{
  "num_hidden_layers": 16,
  "hidden_size": 96,
  "num_attention_heads": 3,
  "num_key_value_heads": 3,
  "head_dim": 32,
  "intermediate_size": 384,
  "vocab_size": 4713,
  "hidden_act": "swiglu",
  "norm": "layernorm",
  "norm_place": "pre",
  "norm_eps": 1e-05,
  "positions": "rope",
  "rope_theta": 12000.0,
  "rope_fraction": 0.5,
  "qk_norm": false,
  "attn_scale": 0.177,
  "bias": "none",
  "tie_word_embeddings": true,
  "parallel_block": true,
  "extras": ["capped logits"],
  "init": "uniform",
  "init_std_qkv": 0.0483,
  "init_std_o": 0.0,
  "init_std_up": 0.0483,
  "init_std_down": 0.0,
  "optimizer": "adamw",
  "learning_rate": 0.00235,
  "beta1": 0.9,
  "beta2": 0.99,
  "weight_decay": 0.068,
  "lr_head": 0.00924,
  "max_grad_norm": 0.5,
  "warmup_steps": 542,
  "schedule": "wsd",
  "decay_fraction": 1.0,
  "decay_shape": "sqrt",
  "final_lr_fraction": 0.1,
  "batch_tokens": 16384,
  "max_seq_len": 128,
  "doc_mask": false,
  "train_tokens": 156700000,
  "max_steps": 9565,
  "dataset": "wikipedia_en"
}
Each number is 50 + 12 x the weight over the matrix's rms, rounded and kept within 0 to 99. Layers, rows and columns count from 0.

# layer 7 attention query, 96x96, rms 0.0976, rows 0-16, columns 0-95
55 52 42 52 47 52 52 55 53 55 44 45 57 59 58 53 60 56 46 46 50 48 55 49 50 44 61 41 53 40 54 49 56 44 47 51 46 55 52 53 69 60 59 46 54 43 55 54 65 45 65 49 55 46 49 42 55 41 54 59 50 33 43 44 59 53 47 46 44 54 52 58 46 61 24 43 42 62 45 48 43 47 57 50 47 43 38 51 53 65 55 50 56 47 50 48
50 56 50 54 56 58 61 53 50 48 51 43 53 49 54 56 56 52 52 51 54 46 54 52 45 47 45 54 50 54 50 47 56 51 49 48 52 50 47 55 49 46 51 53 52 44 47 49 53 51 53 55 51 50 50 55 51 47 53 48 51 57 55 46 52 48 45 51 54 49 50 52 50 44 51 47 56 49 50 50 45 50 48 50 53 51 44 50 47 42 52 54 54 50 58 54
44 51 52 51 58 51 52 48 49 48 51 52 45 44 48 45 45 45 43 52 50 52 54 40 55 57 43 57 55 58 44 50 38 37 59 49 46 51 56 52 41 45 54 43 56 63 46 45 41 61 47 55 45 56 45 58 56 61 47 51 53 65 55 60 42 51 49 57 50 44 44 47 43 48 56 55 55 38 49 45 52 53 49 55 54 47 60 46 49 47 40 45 56 51 54 47
55 45 47 43 44 58 51 33 48 58 42 47 46 58 51 43 51 48 46 36 45 51 56 42 54 52 64 37 51 41 68 51 64 53 48 61 52 48 63 36 64 45 55 50 62 58 54 54 72 44 50 47 51 35 52 45 55 47 48 49 45 41 47 52 49 49 50 46 35 62 58 58 46 42 32 43 37 67 54 43 42 38 58 54 45 52 45 55 49 67 37 46 63 62 44 50
52 50 40 32 43 53 44 36 57 48 31 47 55 54 48 46 59 57 40 41 38 47 56 48 59 53 64 42 52 35 54 58 64 63 48 63 47 44 38 37 67 41 62 64 42 49 55 54 66 47 48 56 55 39 44 40 53 50 49 60 39 39 51 52 48 53 55 44 37 57 63 57 44 45 31 46 37 76 55 51 35 42 58 41 35 51 47 51 51 63 32 50 54 71 47 52
45 52 58 54 48 44 50 54 52 53 58 55 54 45 53 57 43 47 64 62 55 48 47 58 39 52 39 47 46 51 47 39 41 44 54 40 52 54 42 50 51 55 44 37 46 45 49 48 41 48 44 43 57 53 49 51 42 42 48 42 54 64 49 41 52 50 45 47 62 46 36 44 49 63 61 46 52 37 55 55 59 63 50 55 52 46 50 47 56 47 68 53 49 40 41 44
48 53 57 91 48 30 63 72 52 73 76 47 43 34 53 55 33 39 57 67 75 55 41 49 30 48 30 63 30 63 58 36 44 28 43 07 54 57 68 69 51 64 36 32 68 51 49 44 20 45 50 40 48 71 56 68 48 44 45 44 77 49 51 52 57 53 42 53 70 40 26 40 48 45 59 52 56 35 57 49 78 56 42 69 59 47 47 42 52 36 71 53 56 14 49 51
52 50 37 45 47 56 56 48 45 48 44 52 47 52 45 41 53 60 40 36 41 45 49 47 54 50 42 58 55 40 52 52 54 53 48 57 41 46 68 54 62 57 45 56 57 59 54 47 58 45 52 55 45 44 52 44 46 51 53 59 45 37 48 51 52 53 54 46 43 53 49 41 38 40 44 54 51 64 53 49 40 39 47 46 42 52 52 46 49 60 41 45 41 60 56 53
46 26 42 17 56 75 32 53 76 38 30 30 35 54 68 48 36 43 46 48 35 33 73 32 63 47 33 21 80 48 50 27 63 79 30 56 56 68 70 55 34 49 70 51 40 60 65 75 46 59 59 49 33 36 85 46 63 43 44 52 51 30 35 68 52 54 52 39 45 43 59 45 53 52 24 54 70 49 34 68 63 39 43 49 54 67 51 63 53 13 48 42 49 56 49 35
74 48 69 46 28 35 31 53 61 58 34 44 43 41 59 65 49 43 56 66 68 56 56 64 66 61 43 43 65 64 42 58 41 65 64 31 37 70 48 40 47 55 49 57 56 65 36 54 30 44 66 32 41 39 28 60 65 73 46 45 31 25 58 50 31 44 36 76 81 60 64 47 49 51 41 37 33 44 58 49 41 63 43 38 64 56 52 51 32 50 74 59 40 59 46 44
25 22 43 50 33 78 42 83 22 55 61 46 43 60 84 45 50 28 69 92 71 45 87 81 57 31 69 38 38 50 51 28 64 20 59 55 50 55 45 51 50 74 35 63 70 51 49 49 24 44 45 39 82 40 30 32 59 18 38 30 88 25 38 54 32 47 52 51 56 59 30 61 53 65 55 51 76 45 24 58 53 44 54 41 52 41 17 26 45 47 49 69 47 32 63 58
40 57 66 65 67 47 33 48 70 46 53 32 39 31 54 50 65 54 65 75 57 54 37 60 29 69 49 36 43 70 69 38 43 15 34 42 74 78 22 64 68 46 36 49 41 12 60 32 55 51 29 36 55 27 66 47 56 37 32 46 63 67 17 57 53 11 39 44 50 62 38 73 83 60 57 40 56 16 49 72 53 57 65 49 59 67 10 52 73 54 72 46 47 60 43 71
54 38 44 50 72 37 39 47 43 27 38 35 53 37 57 36 44 53 49 68 38 51 27 15 49 44 63 86 61 48 52 33 47 40 58 43 88 56 42 29 36 46 68 39 50 44 77 15 54 48 52 53 91 59 66 55 56 42 68 39 68 43 54 39 53 78 46 39 69 66 27 47 37 37 47 78 45 58 09 48 57 95 60 44 46 44 56 58 51 61 46 80 51 39 24 45
20 63 42 42 57 45 89 57 47 70 41 42 37 67 30 61 25 35 46 55 35 44 54 61 32 47 86 61 69 76 35 64 56 76 55 42 42 46 67 30 45 64 35 43 79 36 66 32 38 63 56 68 57 68 35 55 27 45 61 37 62 62 44 36 59 48 43 64 51 53 31 56 56 67 09 59 67 35 44 48 44 50 63 29 60 74 64 47 20 46 55 26 40 45 31 55
26 33 56 46 76 56 73 28 61 69 41 65 57 44 69 60 37 64 55 28 65 44 47 25 37 38 35 61 31 66 34 65 71 57 39 50 40 35 34 44 52 56 48 70 24 40 60 51 41 46 57 47 44 40 48 37 42 63 72 58 41 38 43 37 47 35 81 42 60 37 61 47 50 49 64 41 66 74 40 64 17 53 19 61 62 89 70 52 28 45 49 59 64 41 50 59
56 33 35 58 34 74 35 63 68 15 55 51 52 40 36 62 28 29 31 56 39 38 55 62 32 64 43 71 80 52 32 60 37 52 57 62 32 33 68 59 52 21 76 46 53 34 71 72 43 58 55 54 67 52 35 53 34 58 38 52 33 22 49 36 45 66 73 49 58 37 47 61 47 64 42 49 69 57 90 41 47 49 30 68 53 55 42 74 63 56 29 19 35 65 58 47
68 47 37 48 58 61 50 64 51 50 55 32 69 32 41 72 38 38 33 53 61 51 31 32 84 44 55 70 41 33 41 50 56 58 36 49 62 27 59 62 29 27 39 40 60 63 56 71 38 43 54 47 51 67 21 54 62 61 16 23 53 52 32 77 69 65 67 48 42 35 70 30 56 41 75 38 44 33 77 66 42 67 57 68 69 55 53 49 40 40 50 57 53 73 38 52
# layer 7 attention key, 96x96, rms 0.0963, rows 0-16, columns 0-95
42 48 48 55 49 66 53 54 51 51 61 60 51 48 45 46 49 51 50 56 46 51 55 53 57 55 45 50 47 49 51 48 50 47 49 49 55 47 37 52 49 40 40 55 48 46 56 47 45 60 50 49 47 53 50 60 48 52 50 49 42 56 46 56 41 46 48 52 48 54 52 46 55 53 48 50 52 54 52 50 50 44 47 52 55 53 42 51 44 51 46 49 50 54 46 49
42 43 46 58 41 64 44 52 48 48 59 63 52 49 52 50 59 55 50 59 48 44 55 52 62 54 41 57 51 48 53 37 44 53 43 55 50 52 47 45 61 50 47 47 48 48 53 55 51 57 47 57 51 48 47 54 59 55 59 51 52 43 51 48 37 57 54 51 43 50 45 37 58 61 49 37 60 52 45 42 43 51 42 48 53 55 31 45 55 43 36 41 45 66 53 42
54 57 53 55 50 48 50 53 47 49 47 46 53 48 45 57 53 48 48 58 59 53 45 55 36 44 57 54 48 45 54 63 50 58 49 48 52 52 49 47 49 49 40 49 45 45 42 42 51 46 51 41 50 49 52 48 35 49 45 43 48 43 44 46 56 39 46 42 62 52 46 49 52 43 40 55 51 57 49 59 52 49 51 49 43 45 63 51 42 43 57 64 53 45 46 63
36 44 44 59 44 67 40 58 49 48 55 61 58 56 56 47 48 53 53 55 46 44 51 52 62 55 29 54 54 61 51 47 45 50 52 53 45 49 42 53 56 45 53 42 60 52 54 46 46 59 53 61 44 46 48 61 54 53 56 52 57 54 56 49 41 50 55 45 44 51 55 35 54 70 47 49 64 52 48 40 48 50 52 39 64 42 22 42 59 45 38 29 40 52 55 38
50 48 44 48 45 58 45 47 48 46 45 47 59 47 48 42 48 55 46 49 44 54 53 52 62 55 49 41 56 55 45 50 52 53 46 51 41 49 53 57 42 55 54 47 52 47 52 54 48 51 54 67 52 51 47 55 56 66 53 58 43 50 49 57 41 59 55 59 36 49 60 52 51 55 50 50 45 52 51 49 56 59 45 48 55 42 36 51 48 50 41 35 49 54 48 51
67 53 60 38 70 27 61 44 51 43 51 31 51 40 35 43 60 42 45 56 49 56 43 44 35 38 76 57 50 45 58 61 49 45 52 59 54 50 46 49 45 55 46 61 38 60 39 48 48 51 42 36 61 59 52 49 41 51 30 45 38 46 42 42 56 52 40 62 57 54 45 65 54 35 49 56 45 45 44 70 49 55 32 62 50 70 85 57 35 45 57 78 66 50 40 62
50 49 66 44 59 19 65 61 57 58 69 49 35 47 44 62 55 41 51 55 53 54 53 47 42 41 49 72 41 43 50 44 47 34 52 42 65 53 46 43 51 40 43 53 52 57 48 41 44 40 44 38 52 51 46 46 55 35 40 43 57 53 51 48 66 40 47 42 59 51 41 44 47 38 50 50 47 47 52 55 53 39 54 50 51 63 70 54 50 46 56 65 59 44 47 54
29 43 40 66 29 77 46 56 33 54 66 65 58 72 72 62 37 57 57 55 50 56 50 58 65 53 13 67 28 55 30 33 69 54 40 40 47 50 55 53 55 39 51 30 66 48 61 51 54 39 73 80 29 34 48 30 69 45 68 67 73 41 70 51 41 35 52 40 42 26 76 24 44 62 50 51 55 56 56 24 65 50 74 20 43 39 09 53 58 64 49 15 49 51 64 16
34 42 49 42 41 64 21 64 49 35 67 37 64 49 68 47 63 52 42 55 37 34 72 44 66 52 72 42 77 40 54 28 40 34 62 70 58 52 50 61 26 38 70 49 55 39 64 27 41 39 34 69 57 34 60 26 56 50 52 56 62 63 40 56 66 38 56 49 33 49 58 38 52 56 44 51 49 53 45 59 60 59 74 37 69 72 47 46 41 66 54 17 59 55 67 45
46 34 55 58 49 61 69 47 26 63 57 03 43 53 80 51 44 29 35 61 75 48 49 61 69 28 48 49 64 52 51 47 52 58 38 74 52 88 50 53 51 65 37 61 49 71 59 61 64 42 55 68 27 67 49 33 53 65 68 40 51 24 23 24 53 64 42 28 67 74 47 53 36 37 26 23 37 52 36 63 39 47 43 38 52 55 37 71 32 34 67 42 53 43 44 59
70 45 18 71 54 14 54 34 35 60 53 29 32 56 55 24 49 53 66 43 15 75 49 51 38 43 27 50 57 35 31 61 67 61 30 33 64 60 57 39 70 64 65 56 39 52 29 75 45 25 59 52 56 79 68 63 45 19 33 44 61 66 36 51 41 60 56 62 57 67 26 43 48 34 30 47 29 56 63 52 77 57 70 47 63 78 69 50 33 36 54 72 98 59 34 09
45 70 65 42 54 00 62 55 43 53 54 67 12 60 61 97 65 45 40 72 56 33 51 63 29 58 54 69 65 56 45 55 60 36 34 40 70 75 40 34 67 31 29 67 31 60 48 67 47 48 46 45 48 64 51 39 60 38 40 47 73 28 63 62 67 68 70 37 42 58 64 38 38 28 84 40 49 49 63 31 58 42 63 44 48 59 45 57 47 36 65 44 68 52 21 64
63 21 33 43 46 41 53 66 76 46 47 52 38 49 34 51 19 43 66 28 64 55 81 44 25 48 16 72 33 54 53 48 41 47 74 44 60 23 60 52 53 73 37 37 61 66 64 45 47 56 55 52 48 34 60 48 82 55 50 52 46 43 40 56 65 49 56 24 31 72 26 37 20 65 54 74 26 30 57 37 51 59 53 37 63 65 65 48 57 64 64 72 76 48 69 84
50 05 74 69 47 57 59 55 61 39 43 46 71 64 37 38 69 49 51 59 33 56 25 68 47 52 57 50 51 54 40 67 62 23 55 30 59 52 81 44 61 70 56 62 51 32 43 49 41 60 51 21 29 30 55 39 55 56 22 54 53 69 60 01 54 39 54 52 63 66 51 25 34 55 49 82 27 31 22 64 56 40 67 59 27 68 45 55 34 32 59 54 57 55 49 69
68 16 61 66 63 73 48 54 47 62 65 56 84 33 40 42 58 12 59 27 63 79 57 34 64 65 54 49 73 46 46 56 58 81 50 48 60 27 33 59 68 40 54 82 48 35 63 28 58 48 42 26 48 69 27 26 42 32 62 70 49 35 49 40 61 55 43 40 58 56 45 42 44 38 53 62 46 71 47 59 31 55 23 44 68 56 41 45 48 47 60 11 57 46 49 48
54 55 62 26 15 70 40 42 52 58 63 41 45 57 63 30 45 78 42 52 63 69 53 50 39 61 61 41 45 53 19 37 41 31 58 50 71 43 54 62 55 72 50 51 46 30 58 30 50 32 71 71 72 45 58 47 37 50 80 49 61 80 47 32 46 52 66 45 36 49 66 52 54 32 49 26 62 82 54 72 46 81 57 40 30 29 29 58 42 52 68 36 26 31 41 50
58 53 54 37 51 72 38 28 37 56 48 35 53 48 53 62 30 37 31 61 49 57 31 44 46 24 48 37 39 28 51 63 59 43 51 68 46 43 86 71 51 57 10 56 65 70 53 43 46 66 47 47 61 60 45 62 51 71 64 48 61 65 43 41 46 59 70 58 36 62 50 28 75 53 72 49 53 52 57 34 34 62 27 23 68 53 38 56 39 45 37 46 54 36 46 35